python train.py --intermediate_size=1280 --qk_norm=false --parallel_block=false --init="trunc" --init_std_up=0.0266 --init_std_down=0.00225 --lr_mult_o=3.0 --max_grad_norm=1.0 --decay_shape="linear" --doc_mask=true --dataset="wikipedia_en"
Each number is 128 + 32 x the weight over its row's rms, rounded and kept within 0 to 255. Layers, rows and columns count from 0. Numbers have three digits each. The size before them is the row's rms in percent of the matrix's.

# layer 10 attention value, 512x256, rms 0.0678, rows 49-148, columns 128-191
102:157131095123156192148173095142087104081111163093150123097183061086103117156117125101123151162086161092101177132059123133143124049043153108138134122155140084114212128144104102103185151160167096
097:201131157182092127086105083082174138191141146112096104147122158127070117089128150103196115181102107127123120153127149125199127155139147167140223136117123154043132139118110127152132122165139126
095:113123136114169082170095136111129062128105146173150098151146131121124139125067126117146136113123136063179136166205108086120126088130087148073156151144127094115087113121071127167078136119159208
107:108144128133142013158130094148120159117157140082140136150180154163088065141108179143157127071102071027088161116162134136117194092104122112083160113047147153155103177134190124115093116098119121
095:103155134076168133159154149116213109159128143126119156137092161132129148103123131119140203124060172095101135159086133109107160116138074121152136150133175179104091115153091178116136129110136093
092:071128153084114174199113131139109089133109155114162143117139135120120126056174134177124103138118148166122139102144130133140095165165069094155106127102142098116104111146111138080175149161139111
092:155157131162166146152115160131116134162159096105116134185177098146073097106090123136131138077193116119083116126129108177146156105134130132091106132176105138105147117189077159111122154098072101
101:125116070124140129144151099138147165158134152130089087151102148173123185158146112093104148153135117179044149141127113100149117130153155110167119098095185116162071142123142145101128187078140164
100:133126136104162163140077137096159144085108100146097176129190205152175141150181066175112131165151187092107122153141189135167133106102077111110143111116165123111151133094165114120170145179119104
097:154090130094094203138123107185186131132145144156190082131147144169080117071071226147118093143101118140086135154151125124157140092115176133108105175085200086096141133104092161106148166113122136
102:087155076131127142098142149180161078173149162097101129122082200054147126085128092149152109160142110056127197132133106116136087133133110121120139170124080178087127113187161210124106145155118113
102:084144090125138142103135134170132136136130147100110139126110104118085152142117124097116133145167136136119116067152137137134123118072093083142156136156125110161131108179181088086119158109113115
102:144193137124120094149063151127158105133063159068082166068153182121132078113120179172143128121168134128126102199176085101079087070125113062142118132094136110132127116153084138130107143159083122
106:183112171181114099170186074096138070139093116107143202088120147112203149166191105151150088165134190071135120147138193127140086105143095109146074098138120102181122090108163144107127141100065163
103:090140107132100145127149147107209133092170119098167108136178149140081144099101117135102139084184086205162124155130200155108103163151059123137076128140089159121193102140119142123140102128161130
104:171118125120164140103162110117187108160165125121143166108149145167125160152153126150179135134174138141121114143164183114141075097123164123118132110108138086089069104127106174133143085157101154
111:166126141135135193113165102124163075146102141160083125118080166077139056106109129193086044163120153103129144175143164113149145104130077119149105151174158123099125121122188164146111131150122125
094:157104115122108156106171155177151131197147118162134117141095142181116134133112095083178076108110093133174145113146177179080084096162137113061123075149190086081085138161157244136148095121160158
097:139171092138186136142172089088147177148130134151133182182085119135117156065115109156136124131108196142069138146111147116134144130116138144095158128160126138107125089212108189118140167113107158
104:150092172114094177111143097110121122106105160121150141099118116123158164105178150093107050132146104127132153115146164126207156184135118098131120099140115122138128105123072104151147152146120159
102:123217151133149115126149154140179100175121170129197145095121148198181069122137127100115157097148106134125145171129077143079159182076108086038094154078143165143131088121138188190115168130128081
099:147123140116122139136123138117120106120089126116188134170136077130098151090159145077146134112064155143118142120128124136202159140142082127215177165103151152112128117150139075134156100073196128
099:095088133179153157146140154136136103116170115188128079182055169136135087113115094093157148132143161081109111102164129104141125137172100139102115074106143144154071099128133213080074215076151141
111:141145120137139227158121170086119104147125177150123168155086126118145102125135162158122038124144121133082139112134119158092140092154164108126157062096162113110088092116180153121134121085122145
101:148132104134182151121164198135148108138146140078064130150121110089090062143102130125076147176162147155125116160145087150070156128099104061159106137162122103104142209166122156153098103156092145
105:130085111120089184122139129141117078127083208113108096152147135138155152118134168134142084069148101086074166158165082152027124114159200129121107078162175153108167133134074090121150082119137169
092:140131118098185154116207066154109090085159105141138125117102170131130142191058143072101130125131117160143192142089150113145074137106138151110125113118102154114153113126146165069153125131135144
090:113119089050185135111132084145144124129127133149172161133175131201095114213144159114075124194135058093162132115132092165093103118170141112109152082161119118108120143137110062145108142073093139
096:169175155146075124172126140105148098151145081185115168060151118128147133150140091110121128093136114095101154143151169120131126099181093129116128107129113110164124166169159163062157114128157144
111:156128119114135134154173088170123072141182157157142154095178213158140096139123151164074095124101125128129133128182136122129127166142023129141073159172108147177147188140078064132125110093108154
105:137154155122104112110108171116150130096157139070205124144095169110122117130136166115107132081130128166108111128153110165100152108135156161106096105225100137135170101093188102172111103079115146
111:146168133103139158181105168156135202119146142136071142140118098104096144107134128165115069129107184179136141138147153116146083154122194127076113087143149092161099100133134120120127122121145077
095:176146195121078109124136153131084158102162112132140092166165197140164190123163099150121131081137117144149126160138105163075098128101135121041065152148116118185105118108170121109101118193188138
105:225154169175165161194222125074176150133120145112079128126176091082103074107140144142100172130158078164111167161129149089094174168060092120134130158117154144136088098053101139168137082119066089
094:113106161232125078135024101100163165104181128087123147165070069201126170087136117158178120096119120045106136136144193155133159174120118131147105149119066168107145151108149173142101125129135146
100:071159170065124143148149160090125114181139167087145133166093112210093075174145150143132107077154154125127213134137145152116128151114157120103094158118207171114135081093088010142095097116153087
101:070145103109160108162165122115113099127124110144137200094141100163205128156119094096102121092151103096154088112165049163187115100100094121152158108101141168163116140079119065129125155094086123
102:106121123117186129045134125130095171155128147118065139157094185173173090160153168133150097148143113106149087128104075145119158132168110097119123113126164162097087105106139112139104175120100094
106:144125088144133094161067126138205092124121065112120186150065141156159158093128076164111186119174208198144084116177182108184105103127128106161112121127152126066105100133094156120158156112128105
109:107144143170099152155170116137132113120128069124153162119160165108196119174122118182102078144147126177167101131141126119077204105134092127118089150122104103130125172125145118073133194187103107
099:117165091092139087093116137154177158101112104109115083096125117131154146113041111119133095199143045147118173126159110180092100081128091100137091175129122168148192099198151121079128100146123083
105:152152161116128075104166160149051122155132064102085135123151137128100111118089102089143139123123133095161183175167097091134093082115190125119156165117072163138174118136171107163106124127121180
115:099144114122134101135221143141068134128126110102147097180166183080154111178093155110147129092143107107174080208115090196081151116178127095086130143095154174094094121097077166114096173139068115
101:178126098033071152090054165122086132097125079116147127140116136085073181115100095109145114101107176180178109099125125187046109130137155170175177123124132195140097118145101106154157120164147073
102:088180122165132135100139124143085125099093130179099096096061109095148100168132128124138108132096154155072112134130136062112108081099091169120146138118131198125114147120154157139121132116157176
101:058083096147199113141147155101116124179107140170109131162140192042112101123126056135141054140120138074096123128164092167087153171149125137099132107073129112058138091125137152138161177145110161
099:111164100125089135125110108112148124097115132111125111149093143095137130146120102117096213103127139149153147162132109175193106184123161071086106125119106194158183091142096128118076125149141073
098:146170173133182140103094123122174104116083166144133143112114073104097112129094140179102153167105081177115172122090150133130151152085130129138159111113126157167146115153139177159120100082118165
110:174153134131126111189150085097105093115155134048082072110132141143137085136105166152155101070185154138073097136141113103119124072107144146047142170108114075110151120098155098151136132141096142
111:128067088181087084152124163148131158117119161150086171087177116156134159188075109055170085137112133131067109120132107105089112155134100122144127104124093138137156109161155117110103109141114133
100:137134186112152144213076077102118148103112178173107175125100116144145103116134038138071158167122131198118085114124156090122146173143034123152115097109139162071077115180096153177157107103104167
094:149170176123103137126119108166126129154102159121084084110057149117129117143078132166063132160145120118146154126151182121153064123145144111143050140202060149145142177083109131104168156174138072
097:116078132116151062109146077133130094160144100183107144109174094195119156176130104139120136160104096088085100203113146170162124107155115088139149151098143111139128120114148137155098056149160121
098:106148092079126094153144128102133138120139118128114172100174151127163116158124072111108150172146173146158129127169098136079131112133141070163106083148149175081100175168093165096064181126097160
098:179131130180157163126164137145167097157129112131130142118107156131179152144134113141099119077111144109099158107082113153157090127143119199092095102091188087122137131086162134180133060133069154
099:096100156135088114149104120105131137142097175056148114145148151115149143091159160129162158168121182118104130125127141122106130139152120094083154113157063132133165096146111113142047119161077135
099:114148146163124124128143193115138095142075152103072156130169074134134131077151178066157169180151146124084120153102055110165086078130109178084095088174140082131100142148149104123125097115156096
105:147182090139149098148121136144160079187109166116125185186094113081096158156147149139135124183146144113096085160169195141202146064145121096151085119141142095113079140067085134096075108119135150
097:176140151081168107106121051087165105167094126154139184114140133129136151135187077187078166117121194151120148173101198121107130163150218109099146142107122138114155140086179119138154076156125104
097:146127183150099174123139100074149065086189180170142112104117160086074088114109130163155167136115108084117109137122135141093141133167121142162155101162161119144083112128144150120122136141156111
098:148091066181132083122135108119097164107136136114091136139165124045167138150154137155124205126130139124107088134122142155182154133112184096134181074105155148161162137107146087159122143154169120
102:130135120089139129236126096104074144150122107111136112123105113151126124123095085126098102148125187137107120182134177133105087192178135177137116129148051138148142137097151116095126167115107178
105:115136128154141147164135148143115125206126185136107150132121160119087184146078130168113102100148138100143069113129130137141156150148126125046171151143085120082161163100128107092103117029124059
100:064117133117104116128058133099153134060056086166164099085132111061107106104182102135082104101179142173088148121146165147081165098174108144128140161174130095122138157191162122132118155134161112
089:109119120172136104138120138089140135130098144132123120068139151157134113111108092153057105161126132144126113138137121152113141146160111176172112139138118159162132075091073142139109087165089072
096:100080116183109086174163125081144133057096171146136108124082165107095171094156095106159118122132087124111128110095177088151115162145102163133156124088071143142092154113157126081107109174160136
102:100086065110152099113171138128101135142104183125066138071122162136132107048122165130232137144122072153136157085120152135092118153125139165126155097160153173086135178135110115148086125187151082
097:128140140178144104091133152142127174168103113133159125157127079113102159122122181048134104114117072110115191134158114189114075138151171151133116130087097118115216103186155121139166152077125160
100:097106106139091114110132130175072148062096139089157129133201089059101088143178089109083127158134114152113150106180096138187079094132121132165152142074157204148130096119063121113085166132141119
106:100111101139091055143074089126169120112135132120119112159129068163176196145157054142156136137165191179144096142104115139049103113140072173102146037134140105161134128097112121120096131138174119
101:173124122111124104134123077130168156098185157148164115077091169074137129064153165200115126149102121099111151155151150136088139076081121199095104100117135086165073148150110207152101106111102155
107:119188137099094101168119137154146115200100123134102142129100108088140115123218119090072151112127070172177124134155140171136084150141072122138206105119127185105114150109113096107119160128157099
112:145091074108132095141139092159134129105068145109142117099124093102216097127142107117135071122106150093142138174077102185081160104123125117128134116120166120137143166107092143131120109121193130
106:092113141100111099200178129114094085147130099152136179077094097132073116112108100165124116136148098126139116151213154114125143161135078091175117193146169138128157149164100107208076173183146108
102:159126189160162163176159124131090155136153186096130126141120166099111165061069114197131128103128194130103163097100098105133185117085080157113116082077102112169157137141121106124135110154104153
100:064121137137121092139167101143103143118157134152178127143079132142164121177128144119107149096103131169150126100074082106071140162156112168148125027142075141179106079134116138129090143085130124
098:139154190135150119161135089121149093115128138122098041107123082148134157090131139121219086122159134191099102147164153129104123109113130146153119106123102127162130155132111101165136081167170106
103:174146163122130125102115153096200133123068135117124128088138126135103142089160171111161130106107115127146062155083104181117151104137158157096144123113154121147081181100067083105135116110160031
099:099137092108147133181099115130137137112105095148133158090135204161091081078118168076117146089085205073147135158086131142133152136114164099079168164137158165088113130136151132159088190133086117
097:132160122095146138142132075135142120129157172102133129133077171141174170093128086123179140107125157119181128124096133149182113094115143138097139104058143191138108152098170184178083118220144097
095:116102168085151087141181119108142120096141066172142141061178136067139081149145127139081168095133148118128139105141150131128106198096103136066118160167206155045080167131112139107073175085117109
092:089081110108166124097150118086121083141141154102208136088048186189153174132104152136099156167134138173118125148113105159112095177156146098144146169131099088128095145173176167072122129093106161
102:115160109128100150085080115141136105114179089106138181160089138083121112157104190130155145132152074187115067118128139128106096114130159123155132132133119115134179092128214128094150093091088172
097:079110134117141140149200166134159141166133186036144120099143154172137119121103111152104132131159112070145088109120133142162121180177143135102179171145094149161125146136166126123102174095141133
099:107132181108132111113109131122080070150074120180139130119130100139155127118123134167099123143115086164086121172174156136104122105154198183139090111112190144103089129074123098128094132086139139
104:115142104154157138116146090171105170093095137133134100134093080084134188152117102102172131114083086146133145116105091174118131079136166189144141098130123111192185104181111134065092142139147133
097:092119160104116140125155141102100195165147140093224157115159156158114144123186109187138099121153160102145141158132131143175128155103193107103124153114108196166133095106107162101185109143094075
100:137145131099089104084150170156134153141124079147134164181128088182142132116038109094134072123139109151045120113098135132140150151112129135098122102123105142127093122122163135088095125133110110
096:095158139158109131155116144109132146115106145158135165118145134102121099124168125123209097100139125095079159066138161154155221137117136129157175141102079185152129111085089134063127139154119104
097:156150147080157140099082116154049133143138164071093158161128142091106122127123137137078128081133114189090186075173102118116141136084127092205076089095169146099083131123139143107100153049118125
111:132116146197155144146137101104122141147129125107118114094092112145177133092121071054089041126081081104113124116124115132138113065167178156185175050137141173089120157106123107177183119063181129
094:117096089218147122140122148075090159129114131161140168155150125144139058132155120114127140152096191157087119129161107103117132072046099088140122125114154114143175084140150092143080142168149074
111:157111103089183086105156115153090188152106151108124113142163125110128131117177165084183037124126153121106208185084129149125109152143077168108194093104101097154136112105124178140121120137189149
098:131112154123129116093118063098114125092138140145147100132197123175172165093134068080143156192130114117103146098099114161124120135094162119151124085085112143084200154167033118211116086068138117
105:144150121123078107136122088115147132066062123051139138091089091144111075111154164089117102163128104103149088115099084115070147138164154141070116108189099129098153132091077103201118178149115208
109:180120063081073135135149119149113135171108149114203198142092177156215106148128124155125126102115175096145125108096068090123090123176142139153146133128128080126113083089100102097113169141111087
092:146157201110103095096148114150188088099161099091147108070169086115147194121119138094106148119099105095136150094135084090178089166107127121133121155137161142092069131137156132074125112131108169
104:100128133137076133136187151093093037191100115099087086129136113147113154115159088147206142138159080105092134156170087113093144103125188091162062155170161136143162087135094095162161118101084151
100:142089104108177124127145120128109148098128148147083120107115165154116159126114136179135084115145097167167079078105139125142214168149078104165113108163165149094154160131161073098172144154105151
099:064179112188113097132108136171166165200117071069114084135145124144167154110186137151091073187067124141136106131132136126102132125089161131155129168050110151155092135135135146099110184110134109